From a checkpoint of a small transformer trained on Wikipedia.
Architecture: LayerNorm before each block, rotary positions, no biases in attention or MLP, untied embeddings, attention and MLP in parallel.
Each number is 128 + 24 x the weight over its row's rms, rounded and kept within 0 to 255. Layers, rows and columns count from 0. Numbers have three digits each. The size before them is the row's rms in percent of the matrix's.

# layer 4 MLP down (transposed), 3072x768, rms 0.0214, rows 1868-2073, columns 576-607
073:135101093097110097137142119161108131117131147081122103107107145077077128141147139149097133174086
091:133126086105169141097116110086125125111068179101147116100138128162110134134113110134109165149154
095:160143113178117123137146140118106147095138122108143124123147156131120114144159154144138142143118
091:127130101136116114103119126098161138104124091143151115132160107132120136106140123159124161130117
108:146127125099114121132141087139131110120140115134135122120150112135147123129104134144176114096129
100:114161148114098135089180121139134130138192118114116133111120181157115100123172127143115112111133
112:138146102160115133121150149157123108124079143115098137090112120089134134085131127137137119155137
093:137135092136134112121153150125113139119133158169107144144148087136179113099097166104161170136145
110:120096140097112145130101133150125120149145085142148123148116118114150137102151130093133152110110
110:157135090141158115102123103085111141118114124106146147145121165125180159144133134156127121124150
102:139131116150118116126089163148078107151117090137159074133129136095077128179135136111138120142111
096:170123157133150155141166134148077120120104141104141176157145073140129120107146142139107111135083
105:144118124146115118101120138097153109136111141152134146055093155132094122149125102147159117151089
095:146110119143143150131122093134167125107119134115116089137082116104124120110127140127129102137139
112:097154167136141134121170099097141101171160124156148127060131134141140107107135140136090125118115
092:172125096167105117144141117198118096112132155131121118123118116154124067102130132142146094153163
100:131127124140097129140132141147151132124115146103149127071166144143098145096118146124110121109162
119:120078146130128136181162132110121139137123142162111121111131114138112140152137140096161117126135
102:132138169117162108108105101106159119097114096131122099153080115078133101128104103116134166100095
105:155140118142115092107102106100094159162147154117101150117103126138135140138121134137111140124175
085:148141136154099158075114151144124116161081122082091132115131122139111098130174095152108090178145
106:112118165146123127107115099125144162074141142113110129154109123090073150076181133151099102154087
107:125140143134113128079107082084106112103151156075104160160094118098134102104122158136135135145112
129:105130150111109129107142146149106090119113150145145089118098110103143108131178111127096173102098
082:166154116168174114158127114148166133096165134116128153143102113109136095133105121144152098095142
092:075093094107140122104128147109100124093108112156140165117115123144118136109131148140143132148142
097:127135132129134112127081143106174103146089123128064114163058099089100134128131093187157104137138
092:104158095162114130188146149152130139149134164098148124148150141115083158111121129174158121146122
087:124133157092116113103120141093138160122138103183080120128136117104126131095121150138168132152154
089:100114177091110134122121120108138138121167144139134115122118140115145120137146147085107144140105
095:089087139120154143152097120084138137086137080115120116117101122121133092145117175145121133131103
107:133130152128134169134141091134129109142128124094110146157166122151125155108119113121088096123103
093:154142082132111176137143141077111078086121121128157147122138147135111123119092150123139125166116
092:103139137087107138130132158079165156120126134096092126133111149112102130114137107104139111122138
102:139134106135087171116131153120135106093121137104151116129093109131130133108134178134134125117131
104:167086083141121164134133126146078098144137140107144142118157100147119165104150136112121160087136
094:142120090163139139123139121091125124131141168161138103112090147098165107120134080152092111144138
095:127128142126103114134170116106107131098106124066130140133075147141121135142125108109130149119133
112:133109154104125126108132146085116132150142116125153111115110130120111111116080138140185136131094
092:178128124138132121118097117144129108151112166115153113129116124106090151151114152124179120099100
092:141132117123087131128163142114130108120140105118171126090103088085141148119164112124162143117126
091:097145123141128162114106135135168100103123147118127113090150159140184149133075132122159104135083
090:146085121128125114102080195132153091158178071096151136108125109091126122183098128123104126101126
096:079145098046157102136107083114108116123153115117099135108177107120128162141137129146182102170115
093:136148122124146129134162124109164110090118124099156119136136132153095134137165125164140112118104
100:151113117166141141142131151095091168062098133100146105145165126128152162144152148105098174171125
111:156135153118104159133125151137088124163154149153139147168098133117157145104120107129091113150107
092:172102104110133132164135082127118142092120140145126130116108112145151117153116132134131131092163
093:128101124130099165104121134135145116125101136165091140154112130102082117103120132131097106101143
103:160129161139141129142152121146145145094119149143147127143102095150112131108165141137126153093154
098:127149119145188129090103110147124162106147133134101132126129172139136136131110096123165116116121
113:148107136113115128099109123114111130133142160207121123088082125099092133136129138156135104112105
084:106130156147135127173127147131139147063121170132169103159123107110108119138129121114143129095159
116:140143107113151162104138165124088135145139160139139150116108092128124112101110138119141087104106
112:123141111125116105105142109098150095120138113120143148124105112125104111131107154137109098154104
106:100126113161118157084162105129122144186121144155137117119126144156108114105137119058135115123146
091:150123161102118128131124142131144157129119144112118138111121137123074095119126131126138177148164
109:113144109163126139127119126168142156090116118152146138120178136131135141100117112159081150122128
090:096137127115119091104144143162149137144106115108160084147145162121137115116147141128150101126121
093:132162120133139130088155123115090108143135124117151183133111121112122118145121156142086127134139
105:179124107174127132136114169133110119165112147141129096112137161133102107154121144120167095110166
094:093120105133108116123103105145160202089077120092162128100098163140132171177147092142135086129137
097:174115145133078144074145098177127129133137109143136138119183139113140120090114159128160137164097
083:104163120095127121067124112111187149101119104131130100138097125143129116125158161138144107105092
125:172143150151130122114117156135115139111110144146174123113163111150139148129160109135100116127108
089:162132137133153092135096084107096148134107105111181131133167087173128142172131151125114168183114
105:101095152139098100133206129137104131136147101144142110093140096136093138120128137092086142152116
085:143133089092149202163118175168119036141145174175121165136186125125133150144136103121160137127110
098:117124134164105162126115095115094141125132153131127168132148171064153162134155158100148142105160
106:131109122116106130114148108131143119139134123133102119104148185143130150158127184110154106122163
110:143137131151152151109119088085131094128153125143074128124153144200119117175158138120113127159115
094:085081153158145143112106124107125144123099119139119162137121121136129138141122117074137147134128
091:125154091142093111135139116113165145145124084161106148124113130142147141149149128115128104147112
095:109130154120121125152164137141123116130092122126150147114101119098159121110106114114113131137074
098:127125127104097140126149148146099106163136132116117155133107142095129163161175100103136122159133
113:141108153164114138151105128134116116122140117130131086139072110105105111120111165090121153116150
121:158149131129117087133151129131122115162124100110153161114129125142095129111116103157135087148165
087:095121146104136132209101163129120119132112129105097145167143134133129154115140118150125131120109
092:129136100129108108106155179127118154179136165132094122152112127114115120122088077123135105138136
087:150149184090094102089127099141154121111145133140142093130145117135074112128129176152119169159148
108:089109133090101131132147127108138104113147125105063134137092137144093126126128114101126137105163
090:152144126160124131110133180110106112063148173122112116129121103125129145142123164158139119142103
104:111117091073160159153137127094156147125172141116176176103149143152116116158118090124106147133118
092:132127181105100147155111138108152093114110065146162113117068134139195142164138141122097130125136
107:107117124112110114115138111076167168094110141171100101103069128150128159148141142090103114114105
082:079130152106117145107122074125153117108123143146131125157102143166136133146128107110099131177101
093:138144183121106115145087143130171137167157132115127151108140137148108161133087106105131154136183
074:120153138153129099121108140095116137090108170097100092157100136118167099170109097135117154178136
087:134127180132180142134066098114143118111097091134098114123084111111102100126129136090144182121142
095:117124133122136121107110156121115091133114123092159145095155142100120120118140156132204153113139
088:151130077129181118152146155148122119143141130142125097114135095136119138140136158119125118115141
085:163127162113148113104158121112136128114198169084130130148097097129104181140124133135132111151099
087:163183127146106096132119127119162141108087141111130148171149097174142113086134142140158154100134
100:137143120137155111097118144153163126143085126133128088111126088144108143135120201127116142138156
088:111134156141106145143084144126105122122156128145116129121142159139107120130110103098123134125141
093:131145109089116117118166170100109117105164104123170148147117162138152145135127131107157131126159
081:130101126146157111126122137121142108145148109077119116127114098079073158169118167130079101125141
101:149158171101146128155108145149126115157120138110119075147125124125126129143111108125141166131132
092:077155131123154138105108133127137143127101126164128109096120135108115149120100075111141126136140
087:099090111130140082181127081129126154105138126110113112090147140158122118135148137138138119101093
119:136127142123105149162123115113105111127110110121109124118132109126118084117099190122095156132151
128:125109118139087111104146121116135155094084143142108109141105130126167110158095146110118171155148
100:156118131130152119136092148105144117124088137119120161163147150122146173140124141108145148118121
099:147108121066097117139137132151115139128172149149118133147157148117149118149112140115104143121161
086:132088118090168120129127111135118105127103159111148132119070076126102086169097121158141166156117
093:175149126138143130126097174150137128136121119127104143117122093138111122151155111141101085136137
110:109127103153106151148064135146096138138145126078113144089134159146196157143099146125155144115149
089:110105136153128174121101176166130139135135092135111082122070122102096117124131152134090124121170
097:104119172157156153099102096149146163159115140142114100125120126163128140101136134128125141107148
128:107128155148147175136084109102102110139149135127129147088108131132090098141148137129127125128099
099:154132135161132158129104143143126123138147106147142146113120135133084164138097190115148144129110
092:113117163146153176151114123126193109141121117145111132141123132134129133101095103083113141123128
122:118131140102103139192194086122142156170099118128127127098117110186104145103137145128154125157145
098:125145134105120151120152149107096169146121147141137148137155090099151087108141124125110153139111
104:136151114133108107146162108136132159136090131117081110141169133177130125130107099144124092163139
136:107155133096129114172134082080158178109131118097120113120131160147109142123097117166179097153142
104:094100119148138172140126152131119119123149140122158090110147129152127171119123159093150150186115
100:132077145145132150103147111121178131130141118189118122131117142122131108133129117111107162112074
112:138138142124120120094144111111142144128129119100111117144101151103158115103137174086116100169156
089:112128119102144144097155158152145088100111068130134117150162102138165161157142171101074159142138
112:137095055117149149114117115190110102138096081089145128204106134112099142120125104139149134132114
097:116094123168108114177144126159114100107110162081114138157152145109150114122137133120152131121150
108:120100190131148128084124100103143115159115113143112141137135114127093108112132105122116132093124
089:134151106133144120108131066094160126132088109144120121132115145163137103139115134090095135146125
084:150147133116131157178136140094147116138128129124160121162183137133125134150131142099100123108132
085:116162106145144116112088132120144139138141136123133145100173179115139121151126141124127107157133
086:118105105102176133146120132082098147097128123140124120101146124090124096077134133109132144162116
101:140156149131122127157054133133110145161152123065098129117133156131110119124126165118111162156100
097:166168105128109144103101148145134145083126135115150160103097117176151128098108154119127124082075
090:135091120156145155132122121115161159110170166173120122109054142145142107132167154136141114129137
102:146092154115137193132156094122141136117093148157136130100140106100166150138155080196125078092122
096:146140117156098097126149157194141122119097143182150121147151126158139124117112136111078148092139
095:122114127100127142172087122155152088168144138160109121150135163137121128126111084124141163105116
098:123143096136099154149125101111094089141118146108114137133139084116104092090128108121093134115148
101:118131127125133110146122161109149145127151111143137133144140133122098132098089133131141137126120
096:147158165100120159157123121116150136130145118094161124128099094112121116093132130082123136106112
108:153125127131116132168150127149139155150142174102168078126132089113149089142150116099105170142120
098:099106121100107141120095119155095126148112146135149110114130096115096131078157113123159132122114
113:161115150100092156141136132150155125122094139073143121150115150136099111144142139140115107112114
119:164115069146116132112176158148096118105136145132117117101134173140133139166116120079178151089108
102:155136115159135158121109111113133120153126137126143182129130153096166104153130150118139183159113
112:136131125147127128093155140073108100086124156109155140143077096183112152134157144123137138147112
110:093110143126119102095155105132103146091154104137091163127123092124124140133126096130136116129109
098:124159112160137124124114186135137129108139105095133156111140151128104144115128096173127106142124
099:078117115101115135136121098121094091203144128090132120105155121118152109123120178143160136122119
103:116122109140113098111135139086127111150142141129144130134128134119141115134120152142132089147135
095:120066137125146114145176116130115120118153117141128150174094119128111080141148142122108131122117
110:121096116148125105111131111116097120101105138170136117127124119142054107100099097132123143116108
090:151134167153124086076110118137169117072109140132130111095132130126139107126106114161136111103124
073:080149135139125148102125145149103094144108113173123129129138154127109151157122135138129155134143
133:143155166125112159110137129144132148147140114117156132146113091150077112136148126151147099132109
104:146158153122123152148101144101117176140125135162158163132142138135124143100147109162126147136144
089:152169121168093131127138115093147152135197165162119114175120178097097129114136105099138109155153
111:095115131134124152141124128102055120130140129129168091114113159066078105162139146136173123128154
081:156093121156132119164131152117137136113118125094111102145137116152110107150126120128079161117111
111:165150107125094102157159125101125152150139125125118141110097112140100162121130130098108120095129
103:099091139131112178121118084127142141121130114138104112155170125117123093115127144101183141113099
104:105115113121125118116169170166081122133102154092135149151123144146130122149096106113114165115139
105:141121109093091134120130122112119135167135132121121127089160105117122114142119139095131112066127
090:116140108133118118114143150125130107140139183155090169137149109161125115166128086172071120112091
085:117134125100137133094125130153176135128125111158130123135111158122152143149129155159098131093098
123:107145118104115143153115107060141116110115157131132110124111080120152122151112142098129116119122
094:143139148135140117083099094160175148111150109121173126108122114118092141139116135142064104135104
100:129171110120126103132117128124123137137131100150165130126106155126152161130141129120122139126090
105:129088136131115118133116131131138125117141116099152125133189087127172096123100140131115086108151
124:137146111152134146117118106124135164161184095118134163123145110096132130172089135164115121132115
100:140125120112144146159102123093143119121182121120163153106120165105135143152146134156126148165157
114:102116104133149113129157151117146059150115096122136173166102091151103130136098153139128172126143
098:121116160155155113134130089145112115150116161117123106151135087095101184164141115116107101127150
107:148149114103155130127131129109099129133130113133139118125148135107140104111140146095118123104128
076:126133120115114159111115111134143107137146139123125111168086157171163104119123107144102170114174
093:114159101123090104123152127134171185102134119129123121095129137153138158130126131131116113110150
083:115166144152127103166127129113116149143081104150148094118121095131165133143174103154099104143136
088:096089125119106137149135103127113168112133080161108173107121107127160131113123166152143111089134
102:104151174146129059107157150138090150148148117141152135089129140137139104146117097177115161126123
102:171105100160101126106130134132136154102092135074103125108151151133105143134106121120151137144109
091:136117104164136113136130111189145166102130117141164092106107111108149141121140165127117136142166
097:155101083120144141119117113121132138073122096133106141081158127190096152126100141142184099148158
128:175105124131140125137125122108089104151122129157164134129123096094114139098133157147128105158115
087:116162089150145118129095122125131165138125152102145101140183152090128124158112159148135159179147
094:150133146131112169136132154102145110147124159099116153100127156102069121158132116134114081159089
098:138137134125145159147122128139144139117153110154133127116103151104116143130122126078118141124137
094:152139161118094099111109117137134141149169125147108137161131117192122144123127152122098131101145
107:129140124161122120102098123113123124129125172161091147116163159121135104118167130122172148124152
123:140119133096135081146136115118130137149143123124127158144178105153123133151150138077162127101141
098:146131161119133126129106098137075161181086153145149125118171125131133160141119144104130151130140
079:116086127135152131100080126147123155113129134124137151145122147086150102092184135129154156093129
099:131115096105113107117140175100114152116121149092156119122137175131170154160123166130141142096153
103:099108129119104176114161098148088110095156135092152131122161134138155141120114142103127128125132
095:083114113101162140142136129152112152117099158192098130142155140154106150148125107160191148108146
125:147140093085159142129133153151124137116078121146090146131153149131183094151120130131118140149125
118:122092150140141134150142113117135154145143107102135156143121124117161118156128128091127126124157
082:099125096137111096118132153067116116146115121141160103111105135109145135141121106171111153129129
091:168133140126116103112120117119133167142147116143171155127138162160119104091100150128126140169171
110:152139151122122120072140129125173182138165090106146123132135107157147079119112114114121103129113
103:094145101141114173143156115139203095099113127154087115125082108127078115106126115107102129120098
109:150130152122087137117126178112102122056146123088191136124092176146157122127156149121112140155077
107:108110092159125130098118126151100132097096109128147139128137114097138131122123104101136147121103
106:141110121095116161120160095110138123157126082143095145155148143109124090141120160080142135118105
092:125117090082100113096122156180131175131127135189106112142153171114111147106120118133128105111135
100:095128129103116157145099171123113130136128116133119123096139095079145114144146127079138116095110
111:153136138133136148080142124108125131135162160076157135137132126154149126164118124111104097108122
093:118073126135115138129079123125094136135107094126140114119123120167118140096113130108157142125115
086:140127127126104120109143079114136141171098106142112122121129097117146147159099126081116092155097
097:117103153134101185115125144084128108142178117153128158122121133123160115122104111115130125117135
098:135133146120109129077136123078140130082114135157081109157153121102148127134124083112134144152107
# layer 4 MLP up, 3072x768, rms 0.0378, rows 1869-2073, columns 576-607
095:107114112099125146190121142149161104169139128122107105087145157118123169148185134153098149158114
102:133101155113132109186098098117166080103168129107116117143134112149128146092199126135091138176071
099:129127127117160123156108099162118166133145127104125110116107144107082182091113146124154123140127
096:119127134156174137127144137103141152144145112128132138147094125086107136093108121133142159150120
099:127083099126093121164140128150114124140110112137140157105108120115128125111159146121156165160101
105:116099134135123163132117190123144154131156140117157128120120114114126118117122148123141167102108
098:168110158119121140121116087143144135120096112111142122106150144096137097106164139146131153143116
104:098126172110136133120104143069119116168106098086138094094110123122140171131127150166133099115136
100:110103145126139099106114139108143142151144192126106139082141129152102135126128094116130161094123
096:156132099115099145127171137110160101138153197136153134131165123150130139139129139137132096099139
097:109092142084139149124103151143134135113114171122120113080122182162156169154104144119130118136156
106:098116149119136130114105148101135077146138111122115123142147133104139118084165148131154152106102
097:102134163134131149123143109151100124150125161098109171132141139136142122130135113154172149145137
104:173122120112159101161113138136126100080082153114185114116150159129131150123150178158125129153128
100:141104178111157129122100084117131110148167126140133142138142202097131131131174123127114144123116
105:092134145123109147106171131149148145158138108082145104111071113088131116137133121135158102109123
115:115080128119163122099062173129117117105129111150108141083157128121142143155127128141162103159145
099:095162139106110109128144145122102157160145196144096136112117082135101146097125152122103122118095
103:061119115125134161142148099149120137113134139132133125120103107152134138177124116145188165147095
093:155142122114135136170125096108107135103172085176143098136103138181143126120138149118124131112127
095:108132149171137127125116131105135104157103076137105112119130111126146136144125125155133135129143
101:133128143138144109133075159130169076151076088137094114153133126107155168134092110135155124140151
105:107126176138148136136115137077120092123178128092125144147132121133089128110086100131143156155104
091:130174119087126140128120163096122086146113120147113091118117164108138136093109135133136117152109
092:148141139109130148145103126120138111156138137101156109108122185159143148153117122150179156093118
103:139098149139158079166095121140140121120119133130118122096113142110186148133119120144161132104148
095:132137138141160160151145117113120142161112105132098115107100151132181147126118132102121121135124
094:122124096172100143127115157148094112120120140095087141104141104129150070124120159111114122091109
092:117173098170127101110122117112150136120155124100077120163103139149151146118095107180109127125115
104:141087133162149144132129171138154084143099108114153099103130130096108141133121125152152130169136
103:094105169142096124136102153125146108126099123191153053130083146185138119134115153139179105116120
094:120093176070120079152118111109141130139119135160097143142151123141142128128123117134123101111097
100:117080154136145073123129114124164070099119118162166143141146158107100140143135126161159148133115
102:136120098140146091124138124120143114166167136130073145115166127103161100103107094123125102105116
101:079088119160130113133153126121152134136108143151094112155087117115152158102135146134116183137148
095:090110086102145146166101146110133138101088105095127168109151144128103144114123148157131108135114
098:106153116143152101158128123105182176158153130132085141128151127149114114119118114137074111116122
111:106106081105131180077129142101110113115132144146130135152101135141138130120125155138164204144115
099:126140172166140124088137153153192118092132138110108133123124119132157149152157105121147127154152
094:145130117162119088083116137125129115138105109136136126118156158169112126106119141152110104147122
099:108142132137119091131150146131156112208129114170127150128125091093125112130152124117125132128127
097:148148141145138125144142093140128115130083143123135151087143147099100098117147120135139095135109
098:177090125160100142120139118144168177181139138164086117115156131132123102119153108149070138093143
098:147160128148157115104103096129141145133140140118140093151143103119152135122111164174090126136123
103:158099116113083168106116136125131098126122106127117134129108107109141137087166108117146126137116
104:122120141147124092130102139143191095153086075087128084109101103144116139130116137144165137148127
096:090103163148140118133107092127153139155114148119144141157105112142105107096122118117123156156109
093:114117150170147097158180146100140114150119161134196146102117130133157114115130104152135120093089
106:136124111124131107128087104092119145128124122132098141124138128135122122106134125150149134111127
099:119137116125130148145124134160156122144151120101131169142120103103172090153125082127107125097096
104:102093125142130110110085106087188108145123143091054081151156098149156161160108115147141133154138
091:121139116144142116126136116163140131183101129108129148132175092118108132136128074150137130078108
113:140117114099151106137134136124130111181151153128116092141133110084155145172129115088140134155131
111:152131127124108087143123120131126068139150130108118154161085081108111123117128141137121114169094
102:154110127108152164147064149157118107121169121147117136145143109133132157156153139093126131088146
097:130162102139117163158118167073131169118108146109167131138126085121111176136115145153147108140117
107:073126132144114143155113163152152131152153144144154119106178098132126121122151130153146149094115
095:110132144167144091153095097150139136174152083161087142149151132123111141133131080144108108122123
098:152080143133141098182129103137148111140111117127116136116147111140085141140109120113110100127133
103:121104171116147127163133148151127063104126158077094087121124099116140117118128138102124130116140
096:141121149156152151159099117122143074153164071148100131169103118184163129087132137135144147106113
104:105125132156162098101117099138183178126114113171128134092094137152116152153088120193097101108137
097:121113132192130122131124137131110122184105154133125116103132105080144131195126106131118107135137
109:143125156144107126123117149146106155115137156127135098100136116109161111098085129141123086119105
095:101143137118084138159181174170126110152081144153118141132118148114131164141139125106142117080113
113:141123110132165143174148164203106132150100172169156131129168166107118134065122124125134136134125
095:093113141142093125159143105122101146129115112104093089138074110112125124144161148145113127157159
098:140097147124140105174154136134151086121107160136094096091123144110127171183086127147107088164138
099:146091153121144120107104146123116100146126112133149092122161143176114144106143132172106125152144
106:114120128138169092141106153148146144122153096136127079115122104105129156069101114096135124115119
105:116117118102123110145143150123132136116100139116120107129131135106136148068141132128144120116109
094:144119172103143125078128124162127118140121103083123122148145143153151145110149131152125119140119
095:126118138133103133112104159119121118112149083090125130107157148131128135147139121117126131140118
103:110161096152147129129053130089168149095153138142131124116185114127110157112149157107105124114105
108:116088197123146138123090108134097101164145126095091121127143151153154120141110070105177142099143
104:114123177090136119148129118122181113115095133119117137128117137105175135094044077109134129139101
099:109163121151096122105123136146119142127124164110106093102115153139107125097144095096160118173124
093:117094144114131140136096114148106096088130114139149141101119105117134148085161115124115172148145
090:102096106129156111156134124155149131156116100132096149121130092152168129135118061110125151096147
108:113129149123138132144126100137098110128091138138137091100106120106135133125128109117190109112127
094:149109159102137109167122097112148117147127124103145130142154125090137112133131117116133123103101
099:151112122164116074128084135152123085159116091141085090138158156130130101059113137144127109148123
102:144075139142145148158137131143153094165133134144120120147132115131153123132106096144119123112119
103:138085115158142100148151112131131127154130126149138105117158184102081151161106121139137142138127
090:142124118154170142143141125155111127175121132127126165113195135135134113122178137122132157126118
093:120101103128161117135129108106094130094122143131110140130115116124159121119169120140083128149145
085:172127084100134110101130136127134104128156081139114166072155141118133153118161155127149147123147
098:129131123140099094059138117077109177099120148096121154127166150146102137114170107124126118113139
100:145150150089146144138161120095121076162122119104170092134123144119094115127132103149062110131117
092:151087127094102126074065139158124152108113132149134100138129098136160150145147072157131135101109
094:107154154178144120127140143130147095122129096110121118111161153120129138096151111132158109127119
091:098086145105166165132117102104129062113115136114109119115113166142114123124148148097097145151132
093:096097097109150163171125140131125116118143129147157144117181135142143120148150086138158097097122
089:159137122143131087140109113119101139133127122096130083154113078146154152109136158127144095122087
099:125145096119134092134110078120156064184073135142141116115132105123107119125122139136125143142091
090:139075103090131137146100142144126164092104132143095149156135144161180154123143109142187118130112
107:143148147124142068136085125141132113109116129136086097141104099145101103107149134147154120093127
097:177135121090134160152144116121169088115121118123130129155107128127120115132157115134152151165138
091:106140156142111099122111130168115144192086152159119131135139148129142107119114139147089132150112
110:165123147117101148093122117134151117147146079096141062099093120133131121137137187129134143139049
111:149115096164106198154072166109117087149141096131122129093125153094129114115134122163139154167078
101:141127102138159139125100118137141096108075153111149157144107122095097143134127140130150121125128
102:141116121181113121126103152112128126126102121114082117113114146114093141107138170132122120117136
092:141103093187115105122125165134135123136128132212119119094185156127116170088152155129142145127105
097:107122101150134088114169093077127126152098137122110111107127109150152139110117116143139138110095
106:121100130170134087142074113156130136123148122153105113155127162109135118148103153158148135098123
100:117125103131152106138132092094166118140117140127112138139147108118182148148133123128176123150125
099:082120088067120139107124146134148134087124131084086132117107114109139130147184095118145125113120
104:106154132120138146152118100156132119131085096120109106119175130102133140176150115111161093124120
104:120143106098126132100105128079125102103121103063114106156148135190175124117152127149161162076131
105:100128108139176131099092145127121139123102091134075095150168138132142157142154145103193155137139
109:140124150133176169131147126085110128117147175091107121079127117109159129151113100116136115124108
104:122122133127169134164108108130102122128147134106099098138103125125115121161137125139150122161138
099:111086117109132162141113100128128101140087118107121087138171137085117157108123094156171107117118
117:111121131135135108119126166133147141106125106097102130087172117103114148083145127138168127099122
102:137126085151172134106133158122138136118105159151114099134100124127094141148138136121109115132137
099:101113105156154146185130163114111107104116103086103128122130144135156143117120090110119125138111
104:117109116152142107120159093102122111122093159094113152113116139123179141134149119135127159100106
095:123150158171140091139104114103106134176131104085112136109095104106159136089128135141137123129101
102:122118126140113123119137126068166117112167124110121129106108114131132136120147150136136127147137
098:139128172115118123115113114139110115146146123165096140130113148159117131158105151126137127185119
098:146142081098115134138144160166162128133103142122102120127128148078152130127138160151131154154114
097:128120126142152147188147159126184138165172153147154115132145128080115133079112113127101123157102
091:133124125096128052105073106086132161134141178125135142153110102117156129141136133128148112107123
089:133090119098107147114093144125113140137161175119121115167130103101144092156137163119196137151131
096:158120104145141160078125140124142146145134137135094118128114113168126124127097141168141135089120
099:129109123101128159118130179145161154109113194126097134129138146136156104123171133134155118104137
095:136125116101140123118137106146179159160137153151088095106134152109125172093144097152144115129162
098:109174091137120110086139143119128131072122115127117137123097098157112137148134109151125141137129
105:122144122124124116116148141130141131160135141119097135117138119181121129134142149138085141171113
096:145103102171145143157112098076140155091152133137159108117113123091150155165143107142117118146116
093:114122136090114084131089131119130139152125129144138095148145169104100166155116114109128123129151
103:117144130141120122115108124126129120106151193127100091093114178144140139093149148115125152115122
101:100122115150129131146088132118118114132129135134129098061077101122118132122152095186145150156132
100:118129186110122121107128128120136116128111124138138132155126161104117132110102151145124138103095
102:106136107101154131130155132162108092115127132153121126122092119114106168136120140126127131145123
098:140142167108124182118145161121114086119128083098129152106122160085144152118091159139142096157143
107:118118094136151095134087111121166106116147141118110122119141146089133095125109112178110113123105
104:109119155185143125145095125150142181119114157097148150116127097114137134124162121129147177138109
107:112158121137129151153123132081137144133071116150122129105071127113100155160170115142107112126090
105:148157113123166114144077097102100094186111106139147110093133146120161114127173151146127125146146
099:155144114141172085143099149128118139103093123145147106162150125144111121122136104172111156124130
095:152126161142128121161089127160140121122085139120144102137168099136134127110142096118132126186116
096:123071143176137119106103140060112161119103097187117125116111135135110124134127098165124122109146
103:083137126133110176116068124100145193142135123127114165078148120147152136100088180133177077129093
102:130110145113147122141119120097130177124092163129132117111152140123104130115155137156125124126161
102:115122087145192126108117164112119141099116139130129125109123124112125118134140127142148163136104
096:053146104111146080090108125138134156169138167129128139144144133122085143102162118171127141155125
094:140130085097108163150097135140129110080103135091127192119128126117178126104135110142162142117114
104:107103126121127108137072111117131117176134100109106110132083160109158171117118124150128156155144
110:101117112120131137108134118149137182129086092120133137124161142165165160122180133159124226118112
099:116145149131142146133130177155119120119132111108113147094127100112129152162142182138176119091118
107:127149147132165084132146126096155097137127118164098121125099131140131138122095149117163106128125
091:126114129128134084121109099129176131116109125166106142159125154156104111115142144148171094155130
103:085114149130160072160141156122115142149106088178083115133099097149152121166111154166140148146122
098:134132155067118097119144153143106173127143115137133135118146102108152162140145113129120129155129
097:110136132103108129117134170095180154076112146171067145088126136102149117161122133119107144135122
107:088123143100177146178111115154141127146078123134136131134154128085134154104117087079139151131121
092:163118136140145125109143137128039134119177125082109100111148138116152119093138155142176129124156
093:155107097139147122174069147119148129136139157102117124120131107122162141151151129126116154099164
109:130125124157142172123097141162079119126080207095112146122137140121135108158138094105155137152109
097:134145100100159104194161176121139143098136163141095121148104110124143122117140147126160114074099
100:118106138132124174137150100107110123152169161150084126137151113150066106146135136126135072157124
109:134135106138160115136139151084121136139079138092180131136135114114117104153099131149122165141107
105:034132175133140108105151166141129153136114115130096114125114119150146153093126104116134188138134
105:145097139081112155137097164157151088096134127153112107116145115153146137107137128166134133107101
107:089103168133142074139056133114174114159126126097131132129103102132140116121126149130154130140114
098:134146136157106144107128135157153135120128119147087144126116139141149099106147120150126187084118
100:120121123100146136178135134117142130096133097139146181096135089131125140113103129136136151127096
088:109068141125085075161095128134124124124140167162147152093148121145152124157152087126129174126151
095:136117131081100118136088128126119073110129128132152104108114127090142166143108130131106104172072
093:126126120141150148121101145162113109141151130113105094165122134119134135186179145135146133133117
094:125136158129124116120146110101128116115166110142147135138136136142166159156132133124130167131107
102:150074132136125147144106091094158086094113113148138119130153157092122132105145140138114111104112
103:103164148142151115158142107114111100141131154093136132143125168107159160114132128094119138157125
096:105113117154115115182149113108144101158110129081099136188163138149101109155141068161123103115068
098:152116120138160175130127126154107123176075128127115098130123148094119105148159124116136120115125
107:122104123130124085091131145096146180143158124121130125121141121135112131144131116113112132120131
096:110103139109131159149147164117168129130113149202112131114134107152136142130103129159146127162108
100:122105106108133122097120134115118122098132103110133122143139140105142108106114130137096167143137
107:164136123107152068115091138122182084158135136163100113108152158120149154163171136128160166144139
096:085099097135130120137147121109118091133115122109168086129146112131158095115149127117115129087123
102:061134141123132118141142127118119146144184124097147125063120115137164136113108043146132154109110
107:099126112148158105161094149153149137100126130117128164059124189095094115112136152154127081135088
102:126094141109134142128147169129132103124172144141096114057146096147104156144114091127146135128103
095:160166124126134164102154111114150138125120149135106153129153124141110131114113100111141072132121
099:127118120139150150147147109170131114156157129148131127137141116105135117110120094137125109157098
101:127125139125134099158136150144175083121119141133092111125112131121106143140161146133145100115150
100:137136143090128130160104142151140104109096097110132108125122130123163116133122129159148119150092
113:119118125121133107139110144158119112140117157106046049109132103126144152135162137128107162121110
111:140128128146139127114136156150111140115097184131126123109132116147121146142173167108139149170123
092:136103108152134142121142151110154124060134116133136125088145138161128177135120131144093115145101
096:112118131135118147150101135152140124135133164115129137116109131123111158146156123086168159151166
102:102119151172150082139127140092131118140133183093152106113143113084173165125155104128149138136130
098:106062146111147150125110130106138111110136187138081117094144112098185120159164161129138121139100
093:140122107140126105135119124100131115177100169154064136125147138148116098126108070165093119137155
107:157135132086137102122106148164135094096146118154091107102123126118163166125098115138132098153121
103:121134164162137097150147126126138084160141141105090102153117123073169130094103090091152137142121
095:122098136094127129178132132103113124159089158133121139077151083124140114135143164158102114147141
100:088150100081130119165122120117126140120104181113135121126139155144140149151165124155138099156118
106:133134144155118110130105063118181112094070105131143115096080144145168122082098107115129129080105
095:159123156111128111107116133167144131136091139071108109119135168133184122144160107126135141121109
095:107149147141155113063118143155104153089140142103121125155080113160123107120155118126108123116163
102:062097128127151166134132106130197114113133136101129107105143154104151115123154104170155105131081
098:138120136147121119183145153116097120109124086145168105142040122122127155115104134141166136133093